python train.py --n_layer=10 --d_model=224 --n_head=7 --n_kv_head=7 --head_dim=32 --d_mlp=896 --vocab_size=2048 --activation="tanh_gelu" --norm="layernorm" --norm_place="pre" --norm_eps=1e-06 --positions="learned" --qk_norm=false --attn_scale=0.177 --bias="all" --tie_embeddings=true --parallel_block=false --init="trunc" --init_std_qkv=0.0415 --init_std_o=0.00928 --init_std_up=0.0415 --init_std_down=0.00928 --optimizer="soap_variant" --lr=0.00688 --beta1=0.95 --beta2=0.99 --weight_decay=0.036 --lr_head=0.0124 --grad_clip=0.5 --warmup_steps=200 --schedule="wsd" --decay_fraction=0.873 --decay_shape="linear" --final_lr_fraction=0.05 --batch_tokens=[65536, 131072, 196608] --seq_len=256 --doc_mask=true --train_tokens=487200000 --steps=4066 --dataset="wikipedia_en"
Each number is 500 + 40 x the weight over the matrix's rms, rounded and kept within 0 to 999. Layers, rows and columns count from 0. Numbers have three digits each.

# layer 4 MLP down (transposed), 896x224, rms 0.235, rows 354-382, columns 0-111
509500534515594521496493466496490495490483506495477474415568427535494544493554563469521541468530419519451505499492566501596461508454522486477471530390484496512491517478453461462473506491503486522499502500453484438472501483483494497457511529442507565504563493495512535455483493479442482584482500493497514462485432512444504544460505453487
506577589466492448421492486431491553564467453505484527545562497501513546506522508455408492463543479475508480601541535477501435398476441506569565514560466516495522502442516424530491490498437470547511516507482526479493436501494473529499519491460530464505509461493552507454533481488500556510479485481518524501546438487532516473525464541513
489436464576519529493537515498443517479429479492543440479468445527562415575521540444584465501476517462542489458465483566416500441471417483527433570568491544529550563487463560511482452531617490520571485522486475516551507508507518476554489481491615513497409444566502448494449426500547486537491518478518466476429560520484574425491633502516
526528470447498580498501509478539471565485463466515464530523454583474415482373531531516388510515460479601547460497410508464519459533568497541512472541449485526495599541427559501608479427531509546481478523480535518470501535456574458540504426504481500549525411600445478529510514545473466517534456492507449591441387479481506459477520467514
487539442447563524561576543484519511499443471488598437508550473495522519495439492519536468577430501501545511518533519484560466425537525507491465436574485437487480499518540432539499568530497531461457487471497495483563513534473429421460485490442496533573537525474533513530458508522443541570439496428522519453409465450523481521563476516542
443518509550485535478516568497505588489489557429479484484495542525485459506490489503572512514502495488529485471498456582404439537543570463452560534507483458525482449550536565496468511534484561574521514448463503488552579493536441464505518449489451532499524549469541472435515519450544448583471463576556490434598472521505472447451431472516
487508538475482551490484501475515538489508512542528480429572505480575427458528556457479422488533566445536480522516475476466463511500503453572538535455545507470519472497504542466503538435500526529507505460535517417547513503473494532438482512571477529470522476480509506517454456512479486566557489482486489487480481492577562442529563527494
520540575499496464547455468520440475499520455450534406533566488487539481491420486535531446385488515495506516503473496463494483478501471515492533417567500466521509396483623573533528541488509479538548481461509510483467503469485457495540374480437540464563503531504431487542524587532442518465529539576558508468487488549494560466466505501489
503529510481465500477524477516530489458508551454537506481483468517569475528525587468585518493434550483446545469562509519521482520489589442428542497496466465549489461502501523502465522536493522477576488507355477489450510505540529516508502442454469519582509469477509462459453548497451520487526504551496520496511516548533561545417534430532
493514489562445450479531496507513494481536495427541495542525489522484529492506470455502541551503507487509521533488536443546523509600480524516530498508513478542479482430534483569478569470475490534543508404473448479465543461475561486459484499512466545558469562510470458542483413467556454520475508512503475560533465497524474496485467572476
482552464478538449446535487412459482503469540516547524512473566487557518453542447495574469459489452518500553505420459484575542543494580448516499434488456397497470492515495515529454511517466505443529498447479531430472535529469515429528529435456483502500545488552511521536444571549485516554510591546446448480594463501470533460458530479399
529478475559523530461474464459525482478489478498476492479463505488455544475548466485470500490441532501482454514518487485475480479545529481521545499510522493453559467496480543456464484512541459552491518516520500552481470481483483537495516529513484531469405472483453551522513469466476470524474487493470453506520468441437510411430452515499
452546544501432493463505536474508513562512420457513505507483493498519487506452524546533467505575494473494541577497496503455477479497496495543504472525487577437568484455510523418496448507570558451499454503510506499566502492541470459532525556489536493481456562544468470530455525530582478434436487507546515459487487506524460510458459495499
478445558394509496531501455432563415503550520470511502467577436499552453533502475447505428478528491454531533465531516459502481494537484508516447493508515463494476444466437463515451460446523582478519536497484509479504501472444484517560527511519568493519537450444521535530497530476478476426479586446441484489556519560488546584529440485520
517473532443469570502518462473544487529568475508539421560547392549525535504558494480471566410510542508570455535491518508447479525498494534458481510489470541529524549511531417473469506536443524454490458561503517594486466579483485480612523488499456466543512540505564496558508561464483454492617506495578505520598534509474529455528475539503
510435577434476552434566469428455537431519505490497445548564538461493463439494520509488450451547453475585500551418477511466503479495514491505566411473424500593454492518514499570514521495541555570504443502527483492459544550538548486471535520555493389454500604573501517520560477459448459497520464500545517572552531520547492538578500489541
448534521464483479431487505531480566441446528459534475510561437486533486503515487456509472486522408538531546449537581562490483483466472512492471511509478484548545485592549548524470424542540420493516524420541489525480448452511486559502488546495501529472506541529482478514476569428470563452494473488440483462480476590500539505492517505543
504479507560447499491438509484495539484501448520507493491593502456443534488516528546514504569537499550517533447487482502563509510533558527471491494497493461472535526517570539513507524503496460499439467526610524536505509421555498489536530491590545470463502500464490504463509507470497461488450528460540575466476448416456449387509501542569
467523525560509463519555406514483456457412460442499509546497560629521443549533515495534425521562490501443492554505545509537484548469574422444491498500486522529488555489448485493428509564496559516530485500538462475504519490508509471488424500411495463417458450565585467538470550475489450531526544524564451492542580470479530496538499553478
463509484457437525471509437434567461483425538505529487582507500546548479510536564555486581516444489441496513554531483474525492458523498533474548558542605455478471555500545460433469476559556525478526528478472521486483566451461539485446521489521507529545505522568563511476550545457537452487508523475517426470463533505554473489564491471537
574472486554496486532437475458510475530491520502542512464502460437510535518494578481489513538473504472393464434521503566469543477515465687367494502547496544511526513482486491449541448555471495444511520525564494455499451447552409518526550512540528535401504497479413510516508484502505498491539506533467542507445419502507444546492558467522
442507471504488464448448513537549460468484440490500497524531448485470556487456558515540495486624506514529492511535517504457467588431575466514516491538429506491475441497547499531502536507536449458495475453478442521555485441492469601540488431506495530463493446485507524535519483530500559516498499511507473526463542540488454438478574499503
457526551493480547498562519501426489398463513458562467488514515452519482568446507561509485517447493565446502490541545557459493496468504457505529501468467510489447460480474588490499522472514513522451467534527510553460452494523402391457496490443545481473429448440499473557479558527525503473486517556442521558475468522539486569478471483561
555557508555439497499526457510507598434438463484469466530554502390502523510506520471479471524512464463489467522521546477503502473513512552491511540515522566494512528469512551522531498549448486415474534445492572439495462527418490571494473476515521445489446550532520469511490500517522516485508454463456485471544478469535484495500510588541
451571495494579479466492545492517491469561525523463521534469476552472504562460601545513423526519439521491527495563491481535474475436519523464571510504508500484460493488508471438505554529458471507466490452488526497458474523450439502490553494480453544537489534470521559474453546511554494493459535511566420501485494486473476527509470508534
534574521476501497535428556483596521488415496513509501525476446430481515442577495505456466520505458468495526511520500455556507540453477472509443525578481583477533429553486505451517448494538533566522459492509487414455521519471503506550497481428540516588514500485511560491460542490492541478449531472511501442523508451481548477399536476466
480515428466524491517509458536552518441552467470493496501485545556470565529560501499501498491455475418508557469440482469488471537487535494472437482505522482497392519493494453468392507491438486441542488530473545555447538496475512525488538515515522417568584443475514518479542530552520485478434539547502444440539483521579434574478464510470
488524537461411593499519475404537438475455562487538523555500521557507519436471500481505486521480534506462499460439500522539468449472492478475499429509563552476484416495488466470492450527533552510492605501555490468507584468524563491496462524499468477516525457501495474501531559505415480506474509482423522510500486468520465494473418484486
496463532427420428443449400495411474478501473552551421550584508441499528428471436518552545533478493496545522470579433554445477450481496526550473463528521490570497476438493483523572553466490485396524407473555550547459464465502634452504477551465520564512508488505506453483500529527452533476477456508446469461557512596556499599573440565502
# layer 4 MLP up, 896x224, rms 0.236, rows 355-383, columns 0-111
510501457482513509528450520485524504495530548480479487496483529497466484535405487498551480474512475581563486459485550530503515492516546459489486537460479440534508485531528548532525502487424531486510548496503541514499530521464544476532465472483515472562470477494469473470541478510449464506525453508508510470551471439499526583470548468500
499499427484516504476434563476523522546422533547521479507513475485527485472505473565548512483479534394510423524490480486524488483532474467530537519493478425454459471459482544537499501485534525594496523484536517562487415506452520441447433530505509456565470489481494473500516480523491508400584454594525492514563516525441533492522534461571
498506503470458537533505473463542410491470573515476438466434480513494437545534485518499543499560503398513589499491428559501556477449541504559394531460449482471514526507434576518537553461497444496549515525534551444529499553467507510484527503512508456450514487516467625500547485586502444519618469512550546595525464562542476550444606548491
460538510490452514382493503556573518532423516494468476512518562503429477438510557564456497429529519508496511540505526533459491487535472528497479479458500487506472413539472543601507547469517519448566535580508471471480589512449509498575492546521486508535474534498494516415493528474478483457557537544558540507411493465515543556545536522475
487459487568559451489540519509488511520492458451518547517503467461437486469424571531472553511489558466555533426535507550517543477497448475433470604449583526546508444501516505437506486558434506472546427621330511449503549502518552419503523523518499453475519558539539438493527477487502502537445528471547432523537495519498397501495489569558
483592505457506488503453573538539500469504473508473524538550495538536513537476461481502525496538513525561537508478430478482566517442452554418579494524487434438470507563540532465478509506468442476502497482552543510472486462493458554547474525523442398540488443562497457465500489482471560584488528434477576461568512542499453425473539529426
491470428550484497541556447465493573511493493503552536493512430487492481511584516479525458557532511462448452455494473529411473508433484455481474458535504458542477502477482474552535558482509521450461522471471462493476449495486501478488447426505493519509491542514503508565526489464473461532452509522550551479465584542527469470572484528466
560525512422552522421508523577401506493497478604467517542475420540491491502488481454483515504420523508508449476455496480550498519537500511523453565532552479494493495488463508509444542469533504410485510571474554414496531467526585513398488493483520456463486447520485453527411433548531554498463549511525494475480542523539471502469577576469
454504489576482584502479481489481562560539494496596529466392450453557469479491489536466463520502447548446495482436533590490494528478468539539516518572488475440488496461511479432504454473495473538572497505548482428477480557516455535450552497552523427593505495443463550509512532532525534503507435424478535494484538443405499495490550509554
498604537460545498518507456492455484476526473485519545425520509499492567511509517461474530557572497493472490533508536538502513590545547459515501451555537534489528462501504508505497500430465435592499516506527470538535425484462524560506468543552522596493440583482572462505516432496563437555499472399510454466427524513568515544428433474511
516483557487447484565526477450469482512585486475513558480488522467527487465508478495468508516532469461538478549485447503508455478463464497476476485501558519493479525506435485541481531542473498535478456503521491490523535488497513507517550502472513568451489553470502497502475589529543523449509514525489551504526527544548476534509536497533
483446510456474442453449482522553469470465491556481481527429443516487460497527520540488546525446535495498456472582507506530545582494501513516510557491465432538451568509473480503433527531510473531562508527487490513474427521443444569507456511526484550516481448527527461542539518551463489552576449509526514534535476578415463431478559516456
475447436466475557491482539489493546476572513486440483491484507490477423494466573490449515471490503585488493478536471476492515525452484501502457508478556550556441472509497501446500395501583539589524451477534441502516557503478547529487484597519428437513478515457396525470505488506542560509511497544484461516493499519486477542454518433484
489507531517456555481461533428473478513457489523486570530484561463518518524498498489494489474439585557458471569485485510504479542565453509452520487500500484505439494535507542482503504436527494528531551523501558547529489486566425553449493523510580457562482578432486487522485436494493491495511492482546541450483547445437466494465534497586
522548489507579527516475555528487476458536464542567578566481460560422444447406541430526565496457521497495465527507448509439539478515547503496523538480523460481437529473461518448437531515486536485408559453485524509496473478469514497504524433531535471501498511477509514550412546468636534466460431505534501510544493547482448464480467442446
481560529438489537528470484466531492474486490461488544503558528485504492487540491454579493467522469555505473528447541484479542505432469543487508471474544496485504526538512473460460503492454445539478475465490504492464505545482496554503526528522519542513442479504475453505499459485487483465502529483464512452486501500475503577542516515584
497508592490503395495443480529550508516554477419495503527521478490555486486482385536510463478503526525491455532527455567513461490494523406443520512533505486499486557467475489525505476441471470507447438580440509535475538470502495493555530447475451505500484484479528491565564498538490515464475544503527544490525557458481458468491469529581
481492491507515457513524497554454457574505479488499465582472575526507524489444458510473444409559515484469538486477564540483579498501579516580573507484388509458501506351447465515532497534550447461515435527527473485480452548457490465500500583493520503436483541505442502430534470551545545518521475462532446473491453501447465501463499533480
582469515561540494474405519521566533500513463503530579409529533527516462402554443560489498507479483532542562483485521529538534525494504492464472498418481496457604565476461536595586444470553495469449459462519469453426516466510440412476541469478507507510497472483445519473504460472490484542494512519482467476546467533504506514517573476511
546465488542600502471510431435559473525518548492506505470543478466508566478479481547449393486497477447561433468503541478417617501497452445420496465523534535549541540572516556539472504489511517501467490471496440440527454408504482485502502493517412528558502462482502577545589535543484498501475454481546447487442530535395448534545533470513
521498455474478485427421498516537493443469536462554460504431436473532417460457527533491541537505553479517487498503492421451476421511558495512398548545512422558506549528538562464551406584470445535464490533466491467468474474411608472461502600510505470516517498521495499495550458456528516481538505477531546484469453529500523549468524490594
515537447524556465423524466508468527575465476462409542582543496557490490478515513556454470447478491437436549497466575516539515473532491508466515479498478505470556526537550505622555442538463488506547470576479573529457423510459546465481506510471503484486540492543414468466484477504519497386583552536497490466494529480478462468479518451516
484438529422443447560491442499572490541493506554521540528398460528519457483573478491420433527524461459471527486512423561593421490524487508551512453575449555535534531505526536519491562480478506549487515542463498520500516477513507492454493514449479478453481475494505534483484399523522512452502487449478470443514520524491528577430511498465
520448524507480556447416458508511509489527494503464500525451533489574469512466450510480498509519474456497554535440465572520470503475485492560545503442477495545545453556527493468513472495502520510462461476481526535522536538577537597498528500519476436533480528535423470510515477488529473485499587486516507533457481531528476469526452513432
520496504534528508509464466501492457504469541485491583513521479465509414488511469490427499457513487527426475412517500515480528465507500406567448476484494459517488456436504481514523435527530459509433496509501497409483535560517467466598511553526475520497504502474492557470460564545569490503469477586449513504474571568525476527537582544587
486512453494544477481517503474461486454461472519509446516518496510427582478547500510453485535488486506462470492523534576398515422490506505502477497516477471505543442583501434506512496503468430470456491458493526449551480553439543503529457548462478594459494492478460492513411486412512429453481419498485521555494521499498529548431489421586
481455442481550486413471551509501461484576491471561525525407458508479483551458404612470599515541562505498507545511551515558472492483501488496520489493495443544523438470544539513485420457538530501499526477489481455498496492568499526506434472467462471448558513438473508475529423435539468464544546538502399585478417498481506565498555545572
516490473535471503506537508498458404499534474550491426559532543541528455475469508549480523528521550538463457458504514481521530459430514448476462550493492459455470538485516542518493501499486465518592445494498461467547565512496551528499484486455440447541451441437595479496432531491519526510512574531531435452543460483497480477514500516559
570476458526555508484411525543450519583511418579492513477531517425498481497517520527523565470458503539480483544546567536535502470463539525481473433474570463493458501574512549477478549540466472533523407510564483437571520395529472486555463564506523479522514549441442571480480547484495537513491490549497555442468506500519487400498574502544